Weights of a small transformer language model: 2 heads of 64, learned positions.
Each number is 128 + 24 x the weight over its row's rms, rounded and kept within 0 to 255. Layers, rows and columns count from 0. Numbers have three digits each. The size before them is the row's rms in percent of the matrix's.

# layer 4 MLP up, 640x160, rms 0.146, rows 156-489, columns 80-119
103:160129133126083123092139126101129109125161162138112136083118147170103131123109094116117153122125123109144107125113132137
074:153135105118145136165051100100106130109129093125131132134117137091110168116168123107122142134107163111127114172151100139
079:132142131160083134174116134107104101166112131125121156142163115143166168144132098105110104148150113115118125164139113091
058:125132141125179120130167171107122139191128126119104120151130131172108118199104142136127116103163146080121131152139098131
120:174147119107114108133137144116134132101098148107114125129130099147084116096138103116095139148155177089129106177139132130
083:104114106134116157117148136150149120139128128118119179144111100155132107148145153108078119146137106160174126074139129133
102:108153166135113168132130156083188119138131150100175146131134131105163137104123125121072172121096127150143112164104152108
124:124111155133125146113123153136100111084122125133145112099137120175110117163099146136079137101101154102100172133144137132
097:127135116114081101135152133140136145109118135132102101187152158183143071129136094151118158120124152141117128092175113098
083:110141173117113132130079159126117116115126170137078157156149112176078124135128167154102112161146128118113127092120141130
110:115116134123110108110127131144106139157129158113152164108148128198126142122075091167113100100130135150119130133140134099
101:141103130107145100138127161149121132118119150147107103119185139113108154090087130108110110070090107108136137108147093136
105:133099121103136121111119120103119130153159122151164171085126137154106125164129145096172108151149134139094128112155114113
087:117155152152115126089143150142173098156145121116095163113152096157175127127147134112090127089104165103160095156114115138
101:161140128139099120172147168132113163150119125090124089134122182094134164152167130087116088107131110104139158136106106085
073:127112121103112100123100098141112118151083155115138119120104124093134108166111105090119119128140152143133168128098159125
103:094124101160152104132107146156120102093116173128109102115107121083136120098097146159158154108172131156128165133122148187
100:131122099154132112147153140101172145135117132111164144166119105113129099132148113152159149144149100130112177093125154137
092:115130121178138126093104152154130122166180119171134099161121137151117124139114100130123130186133092129142121089164104155
114:113115112155172101134100144109104099131151152120128122141132140139094134084146092127106151146108124107061104158122169134
095:152132074105113113130129144175143120126123115172145084100139123142131106101097127118081156153128139145141082129131136155
127:107105141098116133119095123124097120153127153098129173117111144112148119125135202105122113101123096143119142135098095174
111:171130136144128142087102144120143156151150158107142116121105074133047140135111108106142121095146131122096172144148129144
185:163119171112130131120094132132147099105115111112119152140128118152108126135130151108090130142108141105149149139140129064
094:129098125105101110146125129144125136135099130120132165147130108137142173121141112108104133115121142129160083096143135114
090:138155105092127151119111113140134086130091132087157117145118132140166172094155086100103157125071131148137130106109142113
099:147099146136112126132116136138081153104108087130115108107127151108158164119131124155135156141108161177148111102111121099
118:090096173087100112137145123123129124129122131128161196103143120137130095154133138153144145132154135136129138137127109116
078:151106149102108166093141111170089096115095097154130143113136101116124098131145107128130094133163111120125128145046105128
127:141107118131113139121090115112177157163133134177109131112155141140120113150147128125141076125103159120128114115096120118
109:104144152111098115131062172168114156105117126118131133152124125133148119148165182114089114137129101118102094118105147110
119:101159149110154115099135152156148148118137108105153152133130103154144159107127161122128143112129165164119132134157107131
070:101105132127086127174114103098114144127138179126131081096178109148111101153120138093130113134209117088124100098129125143
095:110141085129185118154122166110118142106132164127125133133140167127133110123120115127111104115100149093122142150170121117
098:131137121140102071185142107118116135099099165139140179115111123167154127112128152166124169113080148116138101138172141138
105:152110149118123127160138136119156084143098115146129144115122094116088093094134103093121146120109124160100157102152118119
092:144145129144109124155097123156118116089164154082080111108111129121135132122126131157127146128105127131134061116107140107
068:139163136118160145139132153139127110167157126119163133160083150174152155152126157104148156162138159152142155097134145115
115:104141139134138100130105147121112113120138150148072102148167097074143155109088124119152134129127132133129111093146171153
094:148138153095118076154123072111117158139157109100133163113128105118097131087144117091180132133125176116123074142160172112
106:146121160116131153164104104149121088153126147112117115148126086138091122122120130089110116108109137115166126091059140110
121:143157096114146094125124175152132135165105174121151113106122127153089117139101108136072180141101190140102131152085136108
090:143111118058175181106138185150156132140124112142118092162125114155141132148105146132154120148138099127127133187080123146
094:137144106158124156109145112134126089108129141141129121088134105130129155114157124092097123117178133122130142142086085113
099:149136130135100071236125155204129149146115133147096131110122082096139149133114154168110105091136121095192172111105105102
088:134121115172174136132153119078139110123143121140147180146106143143101146111111135151194153111123161115142103116153122140
090:118112131120127088112127176101118159120146143138104119124093127176099113131130086121111137100149188112132132150136112137
085:138143135167129126141144129095145154121089179102122116105165137129160152114109122109116136120140125159106122140076131119
097:133120087138111123139116109121122140158106137102112149055162077120077109143117091120159144150138140151104128105162114122
079:135118123082132124166082159134134106106092120159125131096138156145091123161108145121126178152190158157117108100141160134
125:146095105101130122127125117091125109099133105174134118101115121094155177079171125156163083101113120108115100114154084091
097:138106118138125103114107135089141110107129122113117174114124122128101166131094094127160092113107127136157126114142098105
066:157096140058123114114100166169118128152143140143055098111084130110106091116125190159124133132141137157104139138154135140
160:120166136096114129084099097126091114094138088124141110106166116128145124106111142153149123135105138098160112097147110081
132:155138111125098149151164128131062134150076107130119153081109137110142122110137109131134168092116082114142121165143140108
090:113101107108144064122116086101161130105086150146121155158126134148127122134124149128140146139127091142112178125135111168
092:106122111150110125122156122135116133157120082194117139105142168196136126149146128139196153119106128135131102134118167115
093:153123143142154089177110099109117132076147163102116140144067143136143138112111128155109134123107140075144103158111116115
083:127114118134128113145152134095142118118125166121127145121175071143167153118127155104095122113091104159122149154140096114
085:083131134106121116115134161116141115131121147120157165114139130134160146134126149123151128157093103118137113139177123137
099:138143153126154125119110115116081100140174123095168187122140104090140112117136135153175134168143111137165110114099147152
101:136112150121116150132090162112142099141135131115138196123114133173115141140136204125151134150145131121099093099187125194
126:143101128104086120149111114159138098156127119128184160112110084145129127093098117155095127128107112111114167123134159133
107:100105103103122147117131107136179158135111112188140130101128109140118150110154154143139113104115145096154145162116153149
092:177109150118142125144124124152146121168104075161178142140177124114141119102094112121113192099095103144173123162121131139
102:096123120118131092136154126148151118147104124123118107144136105115153184102083129157126101107147124144133129145106118125
104:124123095148118140157122164114085129135137124103143128134099141151112156153163132116093130107095136085170173132124148105
091:127102128156173120109141123131100153133169092169127120148101157147120108164102124080114108108105099198139195134122134111
121:109099158161117144102089128147127121090119153131146150165131131106101174085076147104121124121120131134119183107157139118
103:113123156113157121127111100128163119126154123142139125091144105146154109151166082112105129161115116060134123105159172138
104:129105146106141131159102168149110155125126109113120144111143124152125154138197099130124179112073121172103141152130145121
084:147152142135122099099161128136123110132100140123149113146163108138131135106127112088115165099083115160136131140154146140
107:147136146154132140108112142157134111160102149112109100142088100085129135139110104144072150134142165140119140128097123100
103:130112128168140075057105121129189144120140147133102105132147126141128103094119157114125105092150128175136111144143136159
064:129081142103107117130105090135139117138111166104145116124118088108065156092111088111138113134163126143098090090168123135
075:127150152131161090084103116160152147087123126119129067103089104125127140153117097155105091120151151138127115089120168154
110:127130131110083109104130158110125138158116131091131171129112126184138147137144153114170160141139161138130153109161135146
101:156117118053104137101118133115163103134117131130127119117154148171160132098123154106116117137095093128114157112127126140
087:145124099140098125166105167157099166145107145097097140115118164125124131104099145142128155090125096150150131147146132163
122:125100138140129134122135116123130097160126096116142143092142080097108115158119124086161162133117130097106116136109142144
134:132080128092103142122121104125115148131144120145183082130115094179127147113135059099147113143116134138148157123189132151
112:111072074131120059148148149125139139162118164075165146115109138124134122093096089145147087113107134153125121160167120095
091:172136152083109113102092157171097143140112080098129107124069102140105181137119138093144120125108114147149154111076123107
101:132133122121103091122126136162133163150108190120120141157162111073077166133091145091160159110141099109134127125136125119
082:126115128148119141122126100123132156137127136114141140149087133099122178135198090172095165087116168136159120123128127124
084:129144136144160092150139132101115120107124142171106104112132157106111155069150105136131133073126121139174137145152133144
085:098128157123114120137124134116139123152125108112112151110117108154138128093131134114173115109101104166129140142129106159
109:107149120145153121116114093161119104103139130163082094060123144116123153087156113130121149074136153138125087148075129123
103:172125144088123112099082118162153116170156128099158114131149108134119100156123151086114112115134148139150126134087146138
103:128110100135125121169114101121106131117113142121130128146136153091155152071127126140173159124131132129133124126148105123
075:148165121090132096140107116133112171164170111122135124183147116133146158135152098071102132093120164137142131143127143100
087:084119107108127114074132158160120102162149130148116131116124096146146126142106157137086098130162159168106130114137151126
090:132125090103135128136120111168162121146093127125117159126148115136136118070160109154082163115128142168156119111108091104
088:103138113166113188130168133114113138136165125114186149132119115151146130131075104112142136130140155141145143155161132156
116:091151117094120159137178152159117135174097142119143109143140154146137103159152130151111133116137118110121178118189083113
073:154121083139170119170143099127111096132136116140148161087138143152155149118099122135123153138130134100165175157123124177
104:130111094145147098135108123144111139071143127082084116107092066137109114138133128077120159112167128138139129116158113087
138:101128137116083128146122145131100132109085123129099137127139074128126098128105101125072119132110127144132103096188136171
112:130140153169101166104126147088144131136107181152117123129127086161154110123132112105109112101127157116122140144129115142
087:120146162108141122141105138129146146135164133140156151150128129167109158153193136112087175164153125128139149116143119142
097:187130105149165109178142134109132088164113130131137138153098120146161083144136150158087118163116088181138105130131093088
084:086090135105146117096136116119157064163130133133152149139084151138136090113119114096161081094154149151157129115054117105
108:120116126117131103136147145101090125136095105110139154132083142093123133150162124076113138099121124142158151138135132167
089:166106132165152117166118165157100136083111083090153126160122141146143124117170127124144128121109098154149150141136121119
096:128104144108114096148142124104154102115118118115164133183129114171101077084129142121145185165122105162101109117131139113
075:107113096105144124125137112094120125150119150164116092130135107122105118120098105104092148125101152124132169162127144113
127:137131097169074117166101158147102184119146135089106170116141131114159156118123091142139165126159121126150123096146107148
098:150131137133108115102124153165137114125149135120130158113122168125171153155177163113183157109141131145155121174127094158
097:077098167071107163160133104117140147151132134171147141121129150167106100130131106134115109124155099103127125143159115140
099:116155174168108086168082123138113170131118145133165101089164104143105129082116140126130121104161158118153157133124133166
090:159141128110111104157097088156126165123137145096075073116090115104115111131103132154125145096133139071137120159118121109
081:130125133106131116121102128099118127152118106131176163137097131127120095131080159119131147145134148089114119139149113137
103:173161124114119177128145145129124105140146153106174118173138127154106115100160139135117191157137119106107140112139100108
101:128116159139120102107122166099169133089123116116164133125143144144079166137169139115100129157103122098126101117132116109
073:152135121163136125134102088093127137125182166096126134154145132137128125110064119101130152130125108116137115158114122076
092:132102103145138146185117127138123127102124113128154135137108113121127177139110120134109156140118121100112141081121158119
108:144135120127151108137113136118147088094085119154148123124112142133142143069131106138130094128171148119098142102122094149
085:139146142111135165152091113155138113113182136146132106160110122108126126119169158084111167132114138131096109145093105136
103:164148094132104137134088097081153125138122147146148156182107085139135105139145084104132109127145148145145129148129141148
109:078093141151170125153142178153166112137145103158139153152140126158158133097095121142133137111144134149161121120076139115
097:143136159109167115099136140103131113110156103080133127171174090129107117152112087118122115151150154137119145127124093135
102:122119082140157140129140153129108111127146135115110094117135103183157143149134134154113102108144077119146117103144155121
113:120123114097124138169121095133141105134135114141144177116135119109086065151133192132096088118152115132129092136122139154
123:066130139113125109093111141105075110134128122146062195136126108144141145127118136147093097070118145136149112128153114090
107:132134120109105152101121101158111121219193110153146138123097149143156122132135093110081161153157153087124132139136083133
109:149120120112138130143107118132136097089128135143119151131140148093153092098158143164132089161156094139102120133168116143
089:110136128137120126140111166146122118149122124101127165116114107158138094140155094107154139080099124101140116137130148117
098:156132161144120129133131120134140142129113176106110150130154149146162109123126145128154100116085103109149086147132078128
123:105152105101151079115147101131101111109145116105149128135145104132161150116116116121141193157122122129160119137096112086
100:152126104126162094173134112092161158106116102094116127114116170145135101082120133144109122114162123130094151145117140142
087:156088077156132123095127129135094124111154108171139152096083149138148093144163087151111086133165149142108155138156162126
086:127127123135161163088128132116090142098125139112123118140131128175111115126113131137115110131154140161143136134129157119
097:136153142106105078110109126143144125148089101131106133099087125117101118139155108104141146120123144113156134170184088129
096:097130114148120103137136161133124135133174112100104121133093092077144140110129105091101155133123114142180132144117186132
098:139126128119163114178147149130101139124101100162081118130112097134130147100117162104105114115127114153178129142149081118
100:149128110094155151158128134146148138161143113110125102180158147148111095150162153148132145067115139106094173079106122138
116:115138151116189128127137146141122151096141106126127137071159137163135086131114103079110114131146116117124151111134151155
093:106158101132181114093137139100122134105142159102137130108066150173125163134098183129138163134153142115156135120142142130
114:148156124130117107121121152099146146140122144081104131153081119104100129136134118131111099139115132055119118140114108126
078:135096143119134084141140127116137119165108130145128135111098141131146137120108149104121145120137123098101132137112171144
104:109105127175114144175093172147103114130097162146115123136193158102150098109106134164106067136114143102129124093084126119
095:090134108089118139153139128108117152160115107138136169116105151115104087174144133090126118136128149119158106142187141120
077:086086110106150119161159163136157119149107106154137140157119100135176111128153128149123119105180097103140130113148150137
106:107088156138128081124096134097143125113100151125138147121118124126094140123161138132128124125142109126081114138146141142
081:115119082105110162144163136113144091145133139106131149166093156158106122160147137137111114148185116115132124111156127169
101:161161104129169158148135110141144170156085119090104152139145085142150144146154151094154151104148076122144128159100130113
096:113114104076141117103154103122126136129119116122097141071116112177108119126105135160125127124126128122144108115136134125
132:139090162158113128114115122151113124124178193139154127081089155107123146116107089126134141097154168141131104129128106101
094:131104159084164130124110155145120130149160130145103153126139102109098096114100149141122124142133154107143130122083149109
132:121150171135112157139106123149098129115110099122136108140104110124131121133087136138081136127098162104162123146146082077
088:124145107125098172105089143113149120178122139126125103108095101148107132135147153148147167134049141191153106116113136104
101:131106163162128154139162160102159120155126112103131112129189116121122152135143117136075096135174126146159121111087128125
105:152099131145153121115108128138107107121141147106120127059094126181129136124145162166129159138149141130105156116125162112
124:144130125147128104144126116148167143159106071123121183104103070121159116155103094129114075110119095146161128165074133131
106:082112092177146148136132150148068134096122176133128122119112148104154088105106094179119124108178081121132108106115166118
093:112118171169117112139124150112130132164087151160125132153141181083158122103128131142145161124162141098106110128122187127
071:122144140112158051153104101115059135099152116143147139118142110147104095153136145120138146130127146129116111158154154130
111:163130160131103124093111102132160099153168123099194150133163079158150150164114145141085114132145143076117151069106127099
072:120143139160114133158123161173108095131099123117134162165109080137123177166146121082103147082140125138094160167114081091
087:130104166139137128143137136121115117103177160117138146131133146149154100138165080091117125103135112138144146118111128144
102:136101133135123102086112147125141201097125140120124109158150159156119130130119108102127151133108142118194114112113198098
081:116083096099122113135121137083133110114115145102144170137138087144158117115115151132178105137142065129090118130131140159
079:132129117143106143145132149132098098130127131116153149109127162190129083118126115100131130158129099144083171172161166123
120:157129116149091109126134148096135118136128148123116133167138145134165123148109150105138134170177166156140148090078130129
096:148095112103159110122085109082156104111111130118127172134122122125141126128120138138145127125133161115131106139109133103
105:115123097170109101119102144136106070123098125109142141139088130125107139131110116187101149153123106123109154120112080151
104:126184142148134141159111127150165079106112126160155116134145111109145165117119102063060175139135137137110154154085146138
108:159147152169140129143109146102085108148149164116110134115112134111166106132157097142110155133144117192168091116076139128
089:081144167141107126165133136127123118198151085166123114156144161133149138121105190121132113130161105121127142163118130102
099:107119085119142121122142119105110122117157138130145098126150093103151131173118120096130127178090113138148178095081140120
099:117117143143158118157149099128116114106069139131091114097139149147113146142093115124168089143193126109115152121166148131
056:102135076136112091135128162154086127167108169137138138123153147140157137132123155092098111076095140116140156155130126089
123:076137118130142129109125114137109137166127143122146154123118092158111123115132180143114104122162105149124162129115117127
106:110121137114085136165082121146140165093104074109161149133120173143133096156152077164088112120114161135133141104101150127
101:178116133136146144187102117139118149131132134110136183113120112136139117127124163124147097155120143144112146107118151131
098:172098113099100086059137115103099058111136139137134138123091131122132099111150132152136152122153125161089113149135112123
097:140119137129144128162108116166142147100098129135110151140152120164081097126120135132099109108112139115109148118144157099
105:118114143154118126170117128124124154129122137138144126160133152132123169145129101118136142158082167137147167160113139134
117:115107125157128130162120199149139104113110153113135100123172120141106157155121163127078113145102094152101111150170096099
083:100105164141088146096142148200174142121115164147117102135161104121095163089094138152119174095137125152134130116165096147
065:170118146116112128139108093122137112146118108150148167135147155109138135152143144150121161117104154124149093139117141130
109:134128118110108173102152100091113102128144167111159122113125138140102103119117115106071145154094152143117150064119151085
090:125115174127141079121090136191096121145103155115150147087144094102157117117125129114093126098139144151136134116100112146
098:152103175117112134128153123138123172145117115103139108120135105154184103131180112122110113114131102166104136125125093132
094:152130133086117148183168133122121166118134101175077120123100153144113065107118141132129137099140126150141137115145179087
109:135138109141111173106142119144166086111093171114120104119110126120104115152176113141116134173171133119119119107084183121
100:095105129110177165098137135110130113110134098161133121218143133136156153156121119126116107156128098123145128095114118159
092:124134165093159165104131106136145153099124129145168094190170116134176114133126146080157158123124167161123142161115102141
094:094178110128147190189159082139121148111118170148137135134126104151111098117125111145101125155149150110139104136128140103
093:123125154174145136123085137143145158110146111119178163152121174110136093137131116104120118133106130078135137177152123137
104:092144106170126155111120140154135134131105113108143133149086117170175155146139106125131149178115124147127143158164132146
086:174103122142129106104123147131159141132125149156141100114086167124172089091126153153087131130151105091120142099112149118
127:145132154107147132104157129115127106105107136164139180117172119124093142165135167140139130134150116124125123146111120122
105:146134119098083144107126111139147108133101141113146141171093143128145144110142129137143133114087114131142181149099091118
099:142097098102122148124130106115135116134096158098134139098128071123106092146145125122127112098124112141098163161134135113
091:130098128136112091163107082151158165136086111135083144128146143164109115087125089120088124114133125129119126088144154108
099:162109108093157115114137082098123154118106147162124137159114125130100115137159115135128122116118143124110109099127140149
103:175177141085164123129121115145106088126147111174128135123106126119136149104132104108110169133107128068150102106125154156
092:169136118105131114147097138113105149118123097094142147131105155155100198153147144087121114149088091110134133188133153126
117:094121130090143144114120115149107105141154126164130142119101155163081127123122146161090149107114143132107137093138127109
108:152178111105145106124113110141109115153131148086130131120098090139132147149145132148127122101146147118114114068116153153
080:093145144170149058143141152136144126134163130090188133106136130139144159107141126058132127129134086138145140125164134094
135:163124096107116132094118171123149145128127142085120123148111120127115138150111104117144155147142149135183141179149173140
086:163162138112114126175104172144133131065106118112160125152152115093171132106110120132146115146114125139134090093145083111
111:134114152168116105141112159155134055128122122134177144099152119100112119117158141148094118125153123077126145122092143107
067:168129142109106141152089113100131148131130131168104130135116124097072156137126102080111133130137130122180084170154130133
094:124117165111101110133124162112122116150130148172102123108115137148117079087101125120120123095095091151136111144138152170
113:131126154123118160104156125140147113166156101108139165148127123155164136139132164158162089129162105134122120072119123129
098:133113143132136126140118156103123173137170145118147102145147151104106112168184128132130139137125166091121101110115141105
096:110138121133073106146120150117117136178108097132143176143122126112147170117179118123187168105127101153144123161119133096
116:149092125174139096139115129115115140090133122118107156109122120110082125082086121160121125085136143116131102103118148098
112:121117168118166109161111158094155099146114130141097120146136128104158134143083131120128144174090150123148087104140150116
102:136134151136144128143140135138115139195150127096122147175153115115125144095149119151141106114072130160104120130126157091
073:136145109151106132131144189111137146126118144126109136156113109111141166156102125126119121129156160143101143138106119115
100:132119127096105097146138124135125121159112111140100168118130139079109132123103133143130116144136140099112116137133183127
052:103161114106203136091181148118158108129149158127124095140107106134124124153098130138093131121160140122146139122148163145
105:101118091109180141098167101135158079125121062148155142107161128132156116094135120147135114157176131139145108148120117137
106:149147133129130136162127115115143082120100158125122107124115148166163144096139146143110116132153130135148121143099089149
087:144125107141121126128162128165131132147115104134101152115143093103148108114136133161170094118108130114179123185085123127
101:095107101095098138112093158130165103110077131124110133157121115089151108121123115155163078069128089164134120121120117154
115:141135154120174125095089117100164162117120147118150169137154158170106111104159132121135118093150138103122142099121114183
058:081152102162118098099114136146114095148098162137129158070141120138144115113124114131131129101129129100077134112123177140
083:133075173143137117147136130159135123135147152143095127124105154116127182118124095164121119121148105130096155147132130108
108:103101117150124122131169111081123129132162166166128132114127117116110135073137100173177135137159158159179122107112132092
084:112130114159144145114131157166165108119102125120114136095117181147092117148147115158094091181140098159126155139111149144
083:165094159121124159117130107145169107176112185133119105176126070138100152142150128129119128143138164146111121128164156138
110:112129131147123109176136135105103110108159151183129111134102124125109107147096128143139136113106128170149112106163160152
082:141103114167110105127142089131104117155110123085082137115138161124155122117162100139154159109098152119144107173098150126
093:121129140170132147114141176152153112165119080144109153155131123129111135203147128111188090106099162100172114131086107123
076:121161144120115117154147082076134107158114128087128152145144076132177118119111116085133101160134122165135122149166131129
093:173157175149139092168167121120115116186116147101116115173124137082156132147111147164113139121109099139133123136089133150
111:142114138100118192168121150121112180117094112150121124088120129139137157117140111113135121147133126087130104169173137134
095:148128114135103131174136127141124089105177144157093111115123101136158154113149148139118095099119071141156150073106098129
092:140144138159091107099140124130075122129163149160136132109104141130125139124115138127076159110107141092131122111159125100
098:107138145113127133136128078103110137167116139143120161139161135131125127087116093112130129108140167137121119155150137112
106:097093154196159083151117133133151100153161115131122144149100129130131113117120096171082126135156140128135149116111154123
090:070136129168142163130091130125103121101132152121115162164084122169132176096155159148135146123135180162111108146095120135
061:121105108143134112162084143168132155173169133120122117121136082089113141177122095089120184068101145154147130131112171117
090:127079132176090131142174090118137136151141136142096172138169144143141057122098112103126110143137133128159115135133164111
123:074133107093154149119153108097147137095131133154137122160109127120121108112160149130190100156099115167152103131119139118
083:084124132093104129158125134098134120117104137142141155152077154158158132149105127185108119122152101075151104117140124124
088:152095094117122066186102128113180118119144089151143145160098143145144087088104144101131159146142139120143163099118100145
106:113121094131160126122117140141155094146148149126104142113100161162161109138168112087134087119161075156156132131113127164
110:133143096119108102107128144141122090162115162134130168173119105159134126158146075083126158097138143141146111143141132109
107:109107168136183090131114144119139104087137123118094156139057128126100153118155160140152123114152172132120106115150119138
090:167147134129104103134085141143117123161086083127114103090136128098151095115087111147116115107111094139125155110072123157
078:108137166137085083142152119171163139155122147105131127124159080163163174108172110140134137096152147143086156117167102109
093:056090104153095098144129156110164114121132135165148153166138132095114149152142124104135150155143126147138139091141138166
097:124131156147157097124171171147127103096167119147132118124168109136101136105103157115122135104134149128123157149095140099
116:105117119167093136163169123141081146112093130100114129121114131117126115095105143116133073125104127136164118144121143117
098:167087116129097135130114129107102126136153169167121121151131145110099104109131130110109105118123120113130142075122144141
070:138112131164166118149115109143139125095159112146145128147148139111134125139120138129086109116106130114139156119132146095
111:086109123149196130115144126129147116136112202157111161165104116117151108119081126128118083107153149172137138137130166148
076:164107117164112103125093128111114131150134092135099153151160161093123149091135132080137131090097118160154121176137157104
078:151097127157139151106145146108135121139107107090155123161086157136101112143158144156119097171124141122144084129096133095
076:136123150065100161154101159115113089139167108151130109102086095182129157125132122133144151109049122169128093092167134139
103:201126149131146187145170101117133125142094116094168185138162161142100151136154149127162161106085164137171190149157130122
112:154141153121126098136102111150189150120159114093145172106135101149119099136115130093093151148190134133104108099135108159
089:117133096160099107111166126123115135154158117132155158106135141134128138101115141130139122149115181116153131122107135122
202:134142122119132132148139142160127138117112125119126123124152119109090103119123160111121168142125118132125147152107125124
096:125120113167147194139169145158162108133151138144113122101088150109146095149147144113120135157116135108155116148081121119
114:110144122082148080148101147159135126128123147151168156094122104129118097094142131114100084120125108151092149091180132164
101:158143185143113141125111133121097106128135145117151120139106128110102123125142148132127128151146161147138109115068142090
088:204113117159117113101133102124105101112106111172104099109161119132140087184088095112147107108108126161138116112094141129
143:153149112140131144163137157152103145082121133118138122113134141106116112127133147128120159121112101136129128182136150106
113:133129178111144139141113134101142133154104137115117095136153182162154145159123161109151171119111149101119097146149116175
085:121147098098161101162103158136185113102133181118156127131128120129119137117115132118135112123191121116153142158137130119
082:087124127113123133143106122150107159109107165105149124132127102149130157125138108106123137129116157120135135138133138109
084:113134132126138149140160115106104159088135129116177129129129137148082127146081140117106109136087139104136126122178159175
118:116116153100143120097128121145120139122121156130126133112117121144118137124130143094140114149114156125113155149148212140
105:153103113124148132166113144104106154101136156108105116136093137123143135111138120114103108173086126072123113130143152158
113:138135147099133161122163125157064101112090085095113100141119107135154121119111122108128114090098102171117157113139126168
099:145079112167113153135132132066118128140096145159130124136115201118164109114157126080156148121142151149157140132111084147
108:134082090101094142139124136149145081152111141170136127141095113104118127096167150102174156081132129117127126112097127129
099:123118154151124159115135134085181131170131162163141111128138090134110093136148123124101093110113158128098077113169089132
090:137097128109168101142101105121117099148139170150108159097085120157137151122173129158094169140137113125143147155117154131
082:127143138119092147134152145131139127103114165167149128122121155103103153157151112092126108148140099110130141129149130091
079:171115155103152122079154090143120157169135090152131092122188117111158145127149123112107137108101149114132145149092085106
099:132152173094131141107141106138133122173142086135141118115126120132141134183119144105128140169092142146098130162120089115
085:154121124140136111135115171145113153121124127079104104130096204157142153155108055080133148106172150141109140157139147118
096:158094149171149091116153111142149095119121137175117170114088119114113113111123135103117150100128125153136133099101084149
090:142126115118133137157136132093102128177116121043117149111123114148121168147133149088159162142108133119127107120123125133
123:183050128105102128130094130130150130149120140173141115161135162139118083115144125105150114142146115129130077120090157074
133:104127131109117158150103110150101111138117145157139179107153096153145084146170147126124107096113131114132129116103098127
092:136101131148090111107154115124116126122125186160145111173148137145121118155108105108124183114112136121148120105130151110
069:143154146156143113097096131135158104118092136110159163138144077135122147153145096118181123167140137118136123164126131131
107:149124132180143136078145115130095129136141185133135169114112082138104145103106096130127148120116187136111144096111155119
099:124123207106134156123058131144130137115174149099155085140067106117113117122135116149132136107081169176111151082148139116
110:071133130174142136140128179151184124117123142155128131110140125113139108109131115136105114138163135128174117136110145123
077:113118121175124157153114113141118120136123104097132156096146091083174116116134179140084141117150133125106111110109107136
079:139087122119094125153132142073137101118166121153090127149140146144131087089138122149113154142139152141145124114140124143
113:101116103120144117116130174132111149139114144091114155098111142138130121132154115111104147147118101142139080156162123119
104:120127147125136139066152134161131135125116141080095133115160142149144144136139100145099170111151134089124105116124160156
100:144113149135115181093120119128095106101117143105130156120106166125124135100156129199125165119152156188123088119088146131
064:115125130188108115105096084118107125125105133130150103172120159157155100120101115098167141133118131142139136152152155139
087:116162127152128109125137158096110142158117131081164163130080104110093128134118144146174117084168116119168088104110145125
101:150143106157159156095128100154095096092139125095195113130102092127135117115161077101130149139071128106142120178113157140
090:127119081136142151145113161135129108136171103148122146124142120163093094135102138117118097150140133098133152131110131112
109:118110143120114177146102116135137138144156159184087126105144127148121105112171162131124156116165143143116131137107147120
131:167144124169116132157121159151134157132150145119189151126118159089109150135142118142137136157176139128141121167109148115
075:110098136117121144140129160116117141127112096142191124109157135118152115109129108163105140180126148108134097144149131129
111:133132133107068117132130132171093144170109096114126130020142132146192111156140097159126123085116125119135117131136130113
082:110119127156155133164115143143132127097146149115139129195081169159128127160118049141137135157158169120150157121114116137
079:134128128142108096134136144148166145128140117142126121117148099112122113132143151112130147120153133159141128088123114153
099:113101083121168120149132130151137093091147103186115127115136160148110083137115150136112136163151116109146124129143141142
091:117098138142146143113111109123148151135173109125129126107115143164184123078151151136161150166130122120124120122142159132
076:171130095119105120146175157118097116142108132137124135174191125130127149145114152088130159159083144122144159124156086122
132:143131176153126068169122132146111140119139125148129148131132110125148131143131109135148146157106142096164167124129124137
091:148117138109119114130145118118127138153121143124158132143133128126158136152142118099099107110060090139149161124155149117
089:178125127129072134100114148158137122125117106111130112137084109110123146116148108118084122105161095138144150125087162094
082:107143112126166124086093149130119092147101129134122105106141126121130173167125102147086202143165137103151130167088144151
097:130105102142147153117117087150122144111125175142149121132121121161166118101122128126107129117148090154141150103123152108
075:142103126119178130131096130137141102132164121156124155131144133152156106170124093122122168157155139141141122109120158179
091:111141131148122160106125143147135158153127135093115097127119180162154094145132146098127145114080167122100092140115168138
081:123126107103145126138136119129127108143096113164096139116154133113094135130109181151139097143113118132152130112113103116
115:142145130108159142126137157161100080097166128067146148088081123143119158114152121166129141116130135114135133155132170161
105:164126091134128126153121129133124118106107137135088168140137107149079078135151116139114130120103138119139115179090117158
105:116131125103115099104173190161126120153126128099136150105097109156145117176126144092115161145147104130142149143163136118
108:143097127090134154146112094118122126128122131158133094129135138169116122149094174118101074128138170149140132102170134111
092:125135112174152161117122135129134130095124155111103107123121107115152162119119066144143135120125071107157117134140125171
109:090123106116094133124108071120138156169153149176091138163099101123121131129119123107092147121192142094144136096129090132
098:129116098132128123173160139067100120140096144090142133145079117107146115133114155124140118132058116136136147125077121110
102:140153140140139118139146107131113145141109123139096142106120117133166167068101062129096161138132136102113112170103151121
114:111139121170122141124154164117121139149122169133074138127117115134188106137181087117140105116117141131108133164123152160
116:116085105128136158125159141127138135162136169130154146116060162146124155181133114117123147104104094116128165127160145157
101:125115120089147122155134101156145162156138136143073149140097089116099173132118089152136199102137156094117125115120151109
098:133127120134163101093119126113132112114163130115138171175113168117158126122124146123127165137142080125101163126149098182
082:139116150169152154138142130132100142161118114113125111101120078160113159120113133101168121160095163124114131134159098153
114:143090117140108168118148182140134110152137096165098103071111146134153144111160166107142107093146134088157096129118137156
089:081105179107157121113116145168129141112145129146114097132136120132122135112107096116130146086162117152118149138142131145
103:148128101148145082134121138198109113120108131140101156114135144144157148112116145166108126119097109120144124114114124136
110:171120136108131138160142101194158120124124114140169117161090124103067141073132112152120163140153150116104187090113109110
105:095127120134161082137164081142131131155118137142198111126096131133121151154097167125142152133142136105187096121129154127
076:139187135137142111135097162161110158145144117150146115090117129082184143108108127126121106128146126145085151101161144150